Weights of a small transformer language model.
Size: 11 layers, 10.5M parameters.
Each number is 128 + 32 x the weight over its row's rms, rounded and kept within 0 to 255. Layers, rows and columns count from 0. Numbers have three digits each. The size before them is the row's rms in percent of the matrix's.

# down: layer 4 MLP down (transposed), 1024x256, rms 0.109, rows 71-95, columns 128-255
# up: layer 4 MLP up, 1024x256, rms 0.116, rows 72-95, columns 128-255
down71 099:180125071113131220180143142154184151147127108119172069168093110155143113149145131118071119134122144126107126124107083152156158114052130103078110108132140077174090183099146147093151111104132123129107146151167144145112084126067112090158082105079140151197147182153139148093120148132178124079074155090073100151156115103142133098128088141093126170122095081139144140167122150121176117105133
up72 109:134120171137094121098100134143120156067117114166145118122188094137170159107127162131158111122149066156095174107096132093160111131190088157126077173194150176148110111112092127079141050094145161156161105133100125110132134122194126093151106096138111158108087118113133120141113113135034160097124175145157167102122163217150102143093185089128095157153110142195120199133125090119076104121131
down72 104:063105106156120064165093103099099139127185090149139179177145096085143127084135135146149129092125116115161146153134137126060156130105129114156142081056166094095134124151178063134170067112167092153155140147149136152139112177180138074145091103192144137143128128127134146127136141123149104104108119124122170111128000153213122099161157144190095130184132144140133061137119159110125096152107
up73 104:160159134179157103044151141133160099152060145124157132134208185168170165109188174158162073111162111151066121140093184151092117123149158114141133169131153134149153111169117167153116159138084124175179099141116185097152154083135171116152106125091073141094210102158140118082108091138151079118101152127119132037117184145127145138110129122106123151135115143090124120103123100133119131086147
down73 103:089065161120143109082180152101137128124055060131103146132126061206101136086104160145109171138186105102112159131191064092155068142192103166121089133137153193101153127132135081167134127132099148115142122091138162134117137173118135124154123128147135152192106103107111088121141119126127143154069079082163096116067151179175080152134132163145087076173110114082120137112128125172130111143122
up74 104:145194102114114169125118141135129118121123074107082130121097083105165147122123132160151153093090117110123128121179086123146097149104148159115200130164163106113151068126107118155134169112198133174125172173130188044068053159125136118142076147147099087138147164153123094187123144163080094117145182144068070121109153200103123137129142206098125145140165128108131180103112130092112117129162
down74 100:138111091108130105087115164104199094151163058117077145164106110096178153087132145135115116063136134145105109108192138159179082098168120075111100133129103129149154103109163197127099120115134113113175097146136164130051082161133141139134139173121141161143119126102137171150124115132089132120122138161132165151083167125095155166072160137156136166144160090141121144128080100109104140171095
up75 100:118128183112139154073117164114128146103117197112143147073126157091161102152122053111123150145095150091124075125145123079094124123152119143120193146096181150117157099165121085137119148175207111125109118140137144146084127115152150103125188092129151097140159109155120163160067161173153191143203156094134141065056186144159120133144093199139151134106194145156125078165119129109073167099077
down75 101:136115155135164126094159123114129121151169174182049178099114082126183097143098079163197152138114208138137112181125104084161193149102097155137178130110134174080177110148149098213057137160085089120124144120103093095118081088104123111161092072166139108144153103134167077115154147069127106135139136130135159123146125059088148116149135110127136084118120150124134140081140083107107078129154
up76 100:113171173093083153115129182169158209100137154143103040155113128149137169166124109135160134075152178118136099125114126157119141098121136117107127165095172042094134078114126192138151093051106095145111102149107084123157120094102153123134158125141100136114104109128073181122157115067072116123182123161118160161053132167136115146129102129121133116163159115106104120128076156118105153101101
down76 099:130134107126122074131174086080102114118111150109107108122128115128133059145084113145117119098104178167089116090143074142127102127092210068155134161094169152152151099114132176162091075183091163140109081190144132136122136144153116141107102112150175133129085083123170124158103134109184117152094109146065154147094083104071136105097142130110081172081153130133129119126110109122100107125099
up77 107:141179171156137086109129107113106096135144142124139081096130122121122125109160106103163119093109135179135152119140181150168108136100172097175199088106106085106114115170094168069125179104131109190145221184107124181110129164104150134128037146103152081108146114130158095165138130231115097127120170116100021085149149176093078081080136128127088122116124119132111110186175107111094123118123
down77 108:084138166138092085079154125153099135171178076122125147110086159110152135137119100160111153140146117131141161157158096125089043133126160039159144061136139142115151120071108133100061091122121077135196158183210113149043129117122111162115103150199147081129107112100130087155135117109157155144124161114123163105069121152134174108125181150155079181136131080165150124094082109080111133117147
up78 110:102130128128170080134138204132168190128131129099135063138138096147107175122149123049123110170058132169143170156109127110083087116128131127121139170153122122092136108146083127121112100078119132075105072183198188139123139100124116126068088086126101149033120144158123188124129121108116095094084156112122097065117084124143122134121131156126236155174114117147111107167168148151119130157154
down78 111:093129148148128050109125147081091149135110122155170128166139109157134093122151067184098163082116135167128126136147113096104136117137143122094161099176056096133151123063108143138079089112100064107119098139152085095131134148141106128111054117186066149152191157085144119151096150128127079146127100121092125093105104204107113146171125067143083073172079102176108160133171150139097130189099
up79 097:100129127105127175131126136114192179079094180105098054188178176116122145164098144174120159179155182113171094137143158105054129146109152161074090140090093051133131190142120127144166150090161127181205128125148106117167111137094131110120112117089112133055158098113109126147115111089146073113187136155169098098098090105145121142093123128100192128142119085186095084189150150177150089138119
down79 097:127108097074094122119121094150117077109127169178139148054140091133129162157107102142153189106161103136104047126129135157172128086080101106187123198154166070171154128091140104103080139152133087155176111186125131173150153176084126109118169178067112127144121153075134171084082124104146164155158112120116097157151149114156140126124159169137129117113164100078116151060128132093120153103120
up80 105:132122182160151151181155167174128193119086189123158153147187169171163128140126114134104146112136112123153123104132139084093122135044088087152166126154108054122087109096093112089133214061210142093088157119166165145113118120182173170092121121103111119141078111136119145146142153112139143058169183161117142123158176130146103090117104173117154163112126165134125100104093151168107195118101
down80 103:119100165115175112189115162170128126043101103116136103136124169110136124125128087091092166141080158111103127106129205073119119125113099145115108186169120144102135097174132106130105128163179160069078147105123194133109132207154093183118130112101141144159033084059155142144125144094177192119156157109116178032137161155140133162158144106131147159109095164116201166193092105122121182173121
up81 104:181110120168135157209159115141150118185122113135090155109115103147146100138100134032140132129095133159161085123156128089150090135117075161017124145143087128107128088082164179147057097135171078120110162145148159123146141141190144177128176141142064158144097161182133145138161082120027141144099104153150144080104151131141036123103098139069115127138103177137172140131133154161123156167136
down81 107:177162138133158128117160145107091153166095175115139162112197124142113073104169103099119153094108124093112078132105131124188104111058114126151122087154142139091111124135107141148128156105161132034130161103134110170148143151107105162150067063087162061133112129076091122115145204134152153165121115128175133146158125162132088152115124087090092103087078102127179116157109162172133081166159
up82 052:104158097081075151084174173106142124071108159132120117084153112119141126130122098090218094134097148118119110120161106130132149091131106185100171123172167124143085113139033128121089141111146133167173100168136149126095147153072116141128097125121107124103135104156160126143103125186135119118152185105156094136132165146114077098098130181133144113080112162151144153090119149128120152084098
down82 047:068115126128095066149115135126108094122158113111152107174134107126161106113106137140141105123163121148081137129138102154112187122127117113196098134159145132100067123171145102076090136083132119116124126140094100145099098052119153106063123125127210157143108142138109093092165194062121125120140137124145164132073129114108161123169161135145141079133120108091169125129141128175173142109090
up83 104:152155127161120169145154116117146136087044124127131064114132134154175147163136114139142162161102129085156104129137098103140066146119089121141149176119081134140101132180052154102177123118145118112161087149130117111151207105100107134149125187093148140110142108109155113145084068144091121178173127074104059160072178126110120148089123163121117161116155152178097133168133110139165160115105
down83 103:098118092141115103144064122163067127200063126153164164199173142183120145093134177141129140153158145125152093123150091101156186135113155158088217114118186129108142148177192077139095144105149113115089140093148111151121183152048099095122113126154178131103141163176141102150140115150142181128113167142139123191128088116080117124136126095146096178132129123097174081167151150077134175158169
up84 095:118135189117091183094128134137188192083056146081094121093089102122137088118184145150140137187175144142139120141155190059142120137106072142106140090153132056144025170138097194111157128071167120148105140179094137165110134109134170078100093126108123143122117129148134136124107074126165146064121114150152105097112128113127173209099127145081168135138118170123094130143126121135126150172086
down84 100:159116114140062170092155157177128111130107121105166141177099113133137138158133151237123041088099105075148156193130163150067128174052210114101139144144166140136133109145126091104159153133130111113087114115145148130131160187087089093094149156085129124139158155187116079035130097154103108145109135152123096170164118122106113109157121168165114166185111185127149096107217105135126161125121
up85 099:089145119083120136099158160117093127097143104118111173168168136101158142152184116105142128059098150112069122188114119113198138153049150167141117116132165105149122117176111139127078175169229123158128083130094119123111114170111135172164139118092078065185081159119129110051166122182138135104154166113132069117103174128082146155125143080110112151116126143122175120157149111117149046072084
down85 098:111102143143124178131163105120152145142163122104127125126061185119158144098119165076087149073162103133086185085075165086095125144137093206109184126110108131191154100142147110166175126091131174182131109074066161106134114122107115117114105116162122108168109114134105160149136075158088147193111187114176135105153109151100093127074119181127160081096151143167132122074108146127069167078156
up86 105:111150174136112141076124103122112113080155129117111114034116111130096117166151037141134148109101196139111126119156130122148138130157141151096133120127073140166116164155106081118162131158151131107165211131116142178078140162094130121108136039117048155098119132124153143166121125105176172092126175185131173085162196116152127131108135164076180143116151153138153145149115151158153128142083
down86 105:108107084132134091056140161089116142159089150126057140112112112141105141084185164173155120101154168138108057069176129182145091081175053153217193127055138159176191173105192089127159092136148104135183119127113108098147106175080148081142073113103169195152061084114137122187175106146103156108133159126088147141116146162158119119114133138186140126120095106125139168126133150160071166119096
up87 094:149088164086133152095180125142176095100115178129124143155172209167141142103080132132128096149128153095099067111086202106076122133137134202065109116138101101124081165152125123076164180086133119101123168144126204103190127114060117118070120137081126159078128134087131179127059147124146144113101177161160147101136112116098131149090116166173117167146095190138147164116150111071125220118124
down87 095:128149130118125178152155091150121114152134110060112140154092187154160118154101108154114138102094166125128165106153126114121088091158162171113160169112172140146108075109130140099108061151061131112071097086158150127144127189188141106087182163131108151127079079122185125096108065125164157165124115127179160088139182098155162122141159199130082154087182114087112112142110105104126137125158
up88 096:142143078152171110096134089115134144092180114108123085084159109107146136081147120089158131187083053125104140125125126095144116105095130110160109105154112137113177099118122144120152143160122151166161104142164126160119182174087191102180079151156123110155195092160121079151091093155126147122162148095096170056101159119155104147098091138137089144141177125152154141119120156093131123130094
down88 100:150153060188168162114100156143080212126112108098176123124077082068106185129087146125185132153097107057165146129108192131088171121134128125121091119133168096096101171127123151164058168152150164165107130067136198111146097134098123127143119232092155108090165114157064130108195136124132099079135133089160151157093106077190109144138129151135112128120147112127152069125177095082132118156082
up89 095:107123131135163157038102111099105147065083132119114121136138169127097135131140168085147163104131166137065083149161141136180076122098135113110190119120083107170128100133088186103120117143174121095183118186146142180154139112171125124116121096166125183123113123090154130130095128117141142064142134130150169022090110126178145161075185118146083141153100096126083100105167130102130121044121
down89 096:139127121150107187104171151204172108121130058129130139136164101182133126139101180148137136151185098151101118144063212142117118164099136121142139096115094155072087155170142122140147129146145042125139157105154061065149148144049110130140114138141117126111217129117080118114148104103104155092155152135110146151084110062113120103171153141209152103140140131080150110069135103124117150100179
up90 095:017121176123139141140190153086094129097168156129155169097098140124192128139141103145139131075060162135116128097089188067140145070114121087141137108109099077124096156094143164159155151164134117114095113167128151163172133100121163138122074135136083097077097079172160170126039154157135123140140127139121113118141140153107059132130161081165169119119098111155154130134097120137058116087132
down90 099:096140120095203187128134139142149094085117147097156137166075206129135172134150131150155096105084136099099114046138153129121171152158111116088092155101164124130129128105124124142060076121096136083121114079143130158136148148021207145163112139117152160169185166101170086110096149107093168176122102154127154229169086111118117137148121089106105136148092148121112101142134109103152129124128
up91 118:132131100118174152113168095138095080142109126144125134096089174123201127092106145133155125095139085111152115133176142110069124127108069085176186153177140121156128141133138124131130173093059163147197092109101177140129089144184124111088091038097103133073146102121240154153081094167141152136135145115154113117200119153121084200069134163149146139186146080126132128109094114130158094061071
down91 108:119135048160169095124182105119163142102143162133127100136127081081134120079117139120116104128140192129123103103199146140158097122137112098157137135195086157169152151123135114130132122169114078139099154192129138116135166161156170154104132097095129119143099151062124101142095198184098139138119140103152119133060109142141198168129117099166142132089113170144087142135153132185175054125049
up92 101:151106059146144119101144101130184098143136139119084104079089102091080080134107131123178096162084140151119138144103110143152113143116141103118084162139114107129033055127109169120160157089155189163131126187154129118195124123130109100124120122129078130138094188174176169114157126146095103136104144092134133122142140144164030117135054103128136160101083090101188143137130115157107096087120
down92 103:126088068129121167081113129167136127195174132103138077106099144149081088143112113113059100079126128218116094158175139150142177165091142139116117132109124118051086151119130096115122115090119114089103088078174095112110109122153158057123146151117077104123136140156092109104121151140135174156127126159145195150135117077109148172125200138163101158102119137143128130089174111110137135138227
up93 100:068089106113134103106107128112046119081119114118113167120109147127101164116145047117128165132095104147125141095139151118092098122064072096136180111092184108117182131107114124109087119127146098086120143099148204141153138087152083138125110136154140136116102111179163079168128107165121171077126202169159150133105179135117130133122154130151088155162123194195209169110148110123139179077141
down93 101:144165068073135113092129197128109150138174136151129131054103096107092092133161090135119203151093136142118140139161158134117130137126144086141072158106103105056126138122113172140158075134074107078106077170121172134139117118120111124158096128143184084134098109137106078130138178136132142134135113121131110117132139074110114137115190073156149095142088108110132092189151145139131145093129
up94 103:126158112076103164058138107174172075163156100058104141128120106143172174149077068137126138119077114132134116126097183187150133130033083113151132099116104112143138166126120136128075190135120108160115175143098133149130089162137153149105122105130081132121184112141121100066134090168152135095099145120094136147096138193095132146114144095118165083159131136157090102103106089115095163088151
down94 106:116132159109132134155104050115197103095144138148096142147140128189155217175069098109110150130057139141142111105097123110077131084154146081145121167096093138172141090118116181090129169139106171122149112110168113072158132111160127169084194131110128179156146154067114162099179108111122142114094169123098066162120078058114167138115105120136115151109091111134132132120156181134179092132101
up95 093:040120096135090104144153120144117110131070112129141116056161148173139118151160116150168142133113159224145119180116114178101090090205080149115137091201112162205108123135139138143066126183159205066151133155184132095066139159136099147092121097156140150137159167134123118073132172134121066100120115082139117060127122109134044158143110095085118112048135127122164150092135139119131118110147
down95 097:118148110137146162086122112110141150119167108094071112156121118174114144064161184116177137160169111145129117109091116102077105089082121132132138155118138085121152222110125148095139074149135116146195158139077127087081134144109143152132135134149183112147127165099139085114188154155141087094125171075139119161103255127066066084135108121194037151117122080109148128171158183117196194156145